Part of a small language model's weights.
Training: a variant of Adam for these matrices, 581M tokens.
Each number is 200 + 30 x the weight over its row's rms, rounded and kept within 0 to 999. Layers, rows and columns count from 0. The size before them is the row's rms in percent of the matrix's.

# layer 5 MLP up, 768x192, rms 0.0616, rows 110-126, columns 0-191
098,159,173,183,158,163,178,251,135,193,209,204,190,257,200,214,203,201,188,230,129,190,208,214,179,167,198,202,230,244,194,182,200,189,153,162,158,240,133,215,228,182,220,175,171,172,217,201,196,207,218,202,287,177,208,141,184,194,177,175,152,250,179,193,135,186,225,220,210,245,157,151,211,185,153,217,140,208,196,189,169,188,212,157,182,166,200,195,220,202,164,150,183,176,216,232,163,179,210,242,236,197,195,191,185,231,149,208,212,188,237,157,225,256,168,260,223,163,220,196,204,171,195,175,164,196,188,176,193,165,188,212,216,245,201,202,194,185,249,228,259,136,200,184,164,187,229,170,133,171,198,190,211,218,255,183,189,193,173,171,216,198,206,136,199,180,181,223,236,166,229,182,206,209,223,173,194,218,193,201,201,149,206,212,251,222,245,206,197,195,156,221,145
100,196,148,134,215,213,231,207,231,138,150,218,222,193,182,214,221,201,167,181,177,149,226,227,201,204,168,205,224,180,147,174,237,213,199,172,134,209,226,214,194,254,203,194,176,273,158,132,207,208,184,188,249,258,177,179,167,221,240,217,175,228,224,180,213,194,146,184,215,225,245,183,172,196,251,178,179,190,247,201,232,203,184,254,160,208,215,201,205,199,216,231,181,157,160,139,191,186,205,198,159,171,257,162,139,179,193,177,170,194,232,153,144,240,223,170,211,174,196,166,169,220,169,224,126,172,195,216,208,268,200,262,181,171,151,167,169,214,208,224,232,215,186,167,184,229,185,167,171,178,172,170,180,193,207,149,184,232,222,216,200,258,213,206,220,217,236,188,208,187,172,157,199,169,214,234,243,182,161,195,188,167,202,202,200,195,195,223,202,166,194,194,196
098,188,201,208,243,197,186,174,210,200,239,184,205,243,172,194,256,239,100,199,187,139,198,190,186,191,170,190,142,235,228,138,174,186,215,226,127,183,192,183,216,251,214,177,138,193,243,213,183,191,211,200,193,234,219,170,182,167,186,240,204,213,204,164,185,252,225,194,195,190,181,176,186,183,195,219,214,184,184,186,230,183,176,185,234,192,189,176,182,178,181,191,255,187,213,208,149,211,173,171,211,213,165,223,218,199,178,208,205,192,168,186,180,150,234,214,228,191,211,229,160,191,238,171,204,189,178,185,136,225,181,152,247,182,154,281,172,168,181,236,258,185,171,198,167,188,195,246,133,152,196,229,268,185,181,200,187,201,220,192,172,226,283,199,186,205,185,214,250,162,188,196,268,176,146,213,185,214,242,171,198,200,218,184,210,200,211,140,229,167,209,202,250
111,224,185,195,182,187,201,194,201,234,224,225,205,211,139,207,250,192,186,196,173,198,214,273,225,131,188,231,119,194,202,258,142,179,186,224,151,215,245,181,192,236,245,189,188,155,159,235,204,183,250,205,229,262,186,215,169,203,169,213,187,127,219,167,182,230,219,187,219,207,195,225,181,192,192,210,259,232,201,189,206,139,203,202,187,231,227,220,168,141,221,190,262,179,203,179,192,187,195,200,191,148,174,219,218,177,179,225,241,190,141,225,197,183,192,255,175,169,179,205,194,200,252,186,218,249,231,186,205,156,221,264,224,214,165,193,161,195,192,209,181,202,172,191,184,223,198,212,188,187,184,203,244,157,172,194,170,170,175,283,233,190,236,180,153,145,237,189,237,194,229,190,164,207,179,178,173,221,226,194,225,256,230,231,179,231,230,201,185,267,227,208,189
092,214,188,249,198,177,177,166,197,265,199,215,193,168,137,211,193,180,199,178,193,209,213,208,232,113,202,242,173,206,208,199,208,167,234,158,212,138,152,218,200,184,174,237,188,133,192,252,220,225,203,219,209,148,224,204,161,182,174,186,221,171,145,211,263,244,185,246,199,211,223,225,204,211,186,185,160,238,227,194,227,168,176,219,197,225,218,200,125,187,199,228,258,208,193,149,206,225,163,271,200,205,209,208,195,265,154,168,202,189,214,224,186,222,272,164,255,199,237,214,211,145,202,234,228,162,249,174,182,232,191,220,189,247,186,208,181,202,204,225,210,209,193,215,158,206,236,203,194,211,251,224,156,230,159,201,238,165,265,229,179,188,203,212,233,231,164,203,194,228,146,178,167,195,188,234,160,202,211,203,207,255,189,208,220,178,163,186,147,213,188,193,217
091,238,190,183,228,228,208,170,223,206,262,192,219,215,192,153,240,176,216,194,248,242,198,169,244,188,128,174,180,191,210,163,183,232,152,218,250,209,248,204,187,162,209,206,183,201,215,199,188,177,197,193,140,268,179,212,241,218,215,197,176,195,260,251,211,187,248,230,198,240,236,198,214,263,176,207,195,201,225,224,185,233,144,135,222,248,207,199,193,237,170,200,264,221,193,175,183,214,193,177,159,211,130,185,213,155,166,186,230,185,159,195,206,218,202,186,230,192,183,109,229,243,189,234,205,189,191,213,153,186,206,221,208,184,206,202,195,224,172,240,216,245,238,198,209,154,156,170,159,198,164,183,215,180,197,236,211,172,216,223,198,203,244,139,192,164,165,187,184,223,182,183,214,181,206,211,218,235,247,183,211,268,230,231,166,223,200,155,132,172,192,240,217
101,203,218,209,222,185,167,171,190,210,209,212,155,247,228,230,250,186,184,201,201,207,186,189,210,248,213,170,231,164,235,275,184,183,221,199,215,210,168,229,278,241,205,204,190,245,242,250,205,236,220,167,165,204,171,190,193,177,152,230,241,195,213,205,231,189,195,168,250,215,130,186,180,188,198,195,214,165,178,158,226,229,204,147,243,173,221,220,211,195,168,242,193,189,192,188,187,197,220,195,165,166,245,163,185,210,202,157,179,182,232,246,240,142,235,196,177,254,204,221,197,193,193,169,201,156,180,240,170,161,244,283,259,255,233,185,218,204,202,210,171,240,172,177,151,185,205,249,146,181,224,187,228,225,219,171,187,207,227,193,238,191,194,172,202,198,249,214,131,263,214,209,142,211,140,196,178,194,228,194,200,240,231,225,187,219,187,191,242,165,192,174,220
106,241,187,254,156,208,183,214,236,168,123,157,215,251,181,191,256,214,208,204,212,221,196,167,184,204,207,142,207,192,201,178,181,194,219,170,210,168,217,214,144,267,229,223,293,223,180,185,200,206,196,195,192,233,238,223,173,279,199,218,192,168,210,115,178,164,124,169,177,236,255,228,213,220,231,225,195,208,212,223,190,222,208,215,201,226,180,203,227,189,212,156,210,172,160,179,197,213,248,212,192,192,202,203,238,199,232,213,192,227,205,197,214,259,197,196,204,223,204,137,176,183,139,217,220,226,183,196,242,220,218,200,206,193,195,210,264,180,173,197,197,182,188,174,193,165,221,159,236,197,217,179,207,229,213,200,168,221,180,214,211,202,188,245,203,168,246,201,233,172,231,158,253,211,156,225,175,247,212,169,190,232,151,173,208,165,158,139,135,186,163,247,198
103,151,217,219,200,193,208,191,146,216,231,163,219,158,258,239,189,200,224,186,174,219,218,217,176,211,278,193,243,155,154,201,273,219,213,195,265,228,263,170,208,161,210,168,196,240,247,190,206,222,197,278,196,218,236,204,231,174,224,247,215,187,202,174,154,208,185,204,210,168,210,170,205,152,219,211,192,222,231,198,238,148,222,197,146,214,199,195,246,195,181,171,187,191,220,204,211,241,229,222,197,184,139,165,206,218,226,154,186,237,229,246,225,249,225,179,222,198,204,199,245,151,212,226,209,194,211,209,192,227,210,218,194,217,235,165,239,192,235,245,205,172,210,239,196,227,196,259,211,175,171,165,185,313,197,229,173,160,159,230,223,212,183,185,174,137,212,184,158,260,196,186,238,178,164,224,235,190,208,210,213,194,190,220,223,233,202,191,200,200,219,157,199
094,173,197,207,187,194,202,281,186,178,220,243,241,155,219,192,150,195,235,166,194,231,222,209,196,190,195,165,219,279,179,221,173,210,180,172,222,252,233,197,156,210,161,187,198,208,166,239,255,200,238,254,214,185,187,224,205,182,202,129,263,203,207,208,181,226,211,166,193,173,184,171,213,140,203,203,156,209,208,291,244,190,240,157,179,135,175,200,235,234,234,195,133,193,246,176,197,215,231,210,186,153,169,156,196,222,204,172,182,115,214,218,220,167,170,203,184,197,192,214,206,179,158,206,176,214,165,191,186,175,202,213,186,223,229,174,260,225,263,199,173,211,209,199,225,212,198,134,213,194,196,173,203,213,182,251,209,189,169,188,208,230,152,197,202,153,215,172,185,194,247,158,223,229,201,193,200,231,181,214,218,228,238,220,174,221,216,210,221,259,199,208,265
099,166,209,203,220,190,195,177,190,231,247,197,206,202,139,234,187,155,155,224,207,160,186,267,232,170,200,221,222,257,233,243,178,183,154,170,212,190,193,169,190,164,177,168,230,190,176,166,226,175,192,168,161,163,230,178,188,204,164,241,178,179,227,174,238,202,220,187,181,207,200,169,167,209,193,180,216,194,150,184,250,217,255,260,276,253,274,233,204,197,234,156,272,209,198,210,217,162,221,241,205,276,173,215,176,194,171,225,207,204,191,207,216,215,227,230,197,168,206,179,191,149,199,231,170,190,230,219,161,203,219,178,227,226,209,138,196,207,177,202,164,227,195,234,223,169,194,202,266,152,225,232,145,191,232,201,191,185,210,163,209,193,213,234,232,216,151,235,223,189,213,208,247,174,195,163,131,193,186,192,172,223,241,173,224,193,249,218,166,219,227,229,239
100,187,225,234,207,248,208,168,231,179,118,174,220,262,182,205,228,205,188,249,221,164,216,223,214,163,186,188,265,208,210,189,240,212,226,177,247,182,264,181,226,155,220,210,235,217,225,166,173,181,179,207,156,234,191,129,217,157,205,269,212,233,207,232,180,191,246,212,204,192,210,179,226,208,218,192,201,199,252,196,217,159,215,191,162,211,185,219,161,191,206,161,224,203,210,191,200,229,200,130,186,201,138,161,262,203,175,203,202,163,217,179,146,217,187,235,208,232,175,208,204,188,225,264,177,189,199,179,157,186,221,198,181,227,191,209,255,213,189,207,222,237,177,227,177,138,215,252,238,179,165,190,242,145,247,235,182,201,191,198,142,226,167,215,173,210,199,146,157,185,158,171,196,226,233,208,217,175,191,198,184,177,176,181,221,245,229,272,242,196,212,248,195
093,256,206,184,170,172,272,185,282,186,185,219,220,173,181,157,214,221,183,192,169,180,193,179,205,242,182,195,221,180,212,230,194,242,219,229,182,213,224,191,236,193,188,236,281,216,189,167,173,248,128,177,215,210,181,260,172,248,240,219,200,210,182,166,202,216,215,192,209,218,208,171,238,229,184,236,220,158,221,176,168,199,219,232,223,187,182,223,170,207,219,178,189,204,157,235,224,157,200,160,198,159,269,203,217,213,197,246,179,207,160,213,287,241,195,224,205,218,212,213,204,243,200,205,150,255,146,204,197,244,212,165,225,183,178,231,191,230,219,220,126,165,203,218,248,171,204,192,257,201,176,173,224,221,171,143,237,170,195,238,197,168,236,214,179,135,144,183,165,215,197,241,219,197,188,211,212,213,207,196,193,250,217,250,206,198,183,243,154,208,216,192,193
094,180,179,164,191,196,192,247,196,249,211,179,196,187,208,187,199,216,207,180,218,179,175,173,226,225,235,178,172,205,132,168,172,254,154,168,221,142,203,157,196,240,207,199,230,225,237,155,192,222,190,170,218,151,186,202,179,211,189,158,197,204,195,192,187,171,120,233,220,223,205,159,157,145,220,207,176,213,176,182,216,175,220,156,220,241,155,228,207,243,166,128,229,190,226,210,196,227,223,189,224,163,218,143,225,161,190,151,196,211,163,185,220,224,185,194,227,170,217,213,236,201,205,252,208,175,152,219,202,165,166,149,193,163,153,196,210,234,154,169,164,191,233,204,215,245,250,170,220,231,238,132,246,267,190,154,227,172,196,210,242,182,234,215,217,246,211,211,165,187,283,163,221,207,216,175,185,215,166,234,221,179,256,206,200,215,221,208,227,240,216,215,206
089,215,227,144,207,167,164,189,148,247,218,245,209,167,244,210,204,183,234,218,236,209,140,154,223,190,180,172,201,217,219,218,194,194,193,142,211,181,197,247,204,152,237,198,255,247,168,178,224,239,183,207,198,194,184,150,185,220,183,211,162,211,197,212,176,179,255,205,263,202,186,213,211,175,206,197,163,167,204,176,214,206,186,174,173,126,227,219,213,219,161,168,219,187,214,119,206,209,216,214,169,160,191,102,188,257,243,150,190,157,170,181,164,208,209,254,230,207,176,156,245,202,171,157,184,222,218,244,244,219,232,240,174,201,207,229,213,215,232,238,221,167,167,229,126,186,190,209,181,232,237,161,234,180,212,165,203,176,206,208,178,177,228,232,217,162,208,185,164,165,185,184,190,232,195,216,201,203,167,202,216,185,218,231,229,234,195,189,162,137,151,189,185
096,227,196,171,178,188,204,256,241,213,189,207,173,185,173,175,194,145,185,236,173,178,197,156,239,194,202,245,190,214,252,221,215,245,204,223,181,203,191,221,183,212,231,195,250,177,214,152,217,227,157,192,240,207,158,202,178,286,226,210,207,258,181,225,171,207,139,193,238,199,187,208,200,225,189,177,218,261,205,190,185,174,216,219,208,179,220,169,183,171,222,189,215,201,207,271,222,153,243,159,181,242,232,219,240,221,172,243,158,198,178,209,201,241,218,211,169,148,167,256,184,275,156,187,190,190,172,225,214,205,224,182,230,215,190,229,147,224,235,228,192,184,187,162,208,154,233,179,201,201,225,245,238,181,180,202,166,131,198,229,206,207,230,263,201,242,221,178,156,187,200,229,239,204,149,176,155,143,146,230,179,229,224,217,189,231,223,229,238,202,144,195,226
097,117,226,176,200,222,244,185,231,178,183,245,217,264,187,161,177,192,214,199,234,196,205,208,210,178,164,200,192,208,200,216,250,204,207,170,175,231,188,179,198,176,261,185,212,199,173,188,196,232,172,184,173,199,168,238,204,192,193,209,196,202,191,255,224,147,166,200,180,170,210,152,207,177,193,180,146,186,181,209,257,204,243,139,176,194,184,219,223,266,194,181,243,203,195,244,227,153,159,170,216,273,170,260,221,171,182,219,204,191,217,228,221,151,214,142,197,230,171,225,188,218,282,233,201,139,240,215,223,208,167,209,182,198,220,202,147,212,222,269,147,200,221,186,199,162,217,235,226,177,189,230,221,203,201,205,191,198,193,204,202,151,187,160,176,180,212,213,168,141,225,165,203,266,200,203,240,199,151,214,162,163,230,221,205,195,266,201,226,174,211,248,158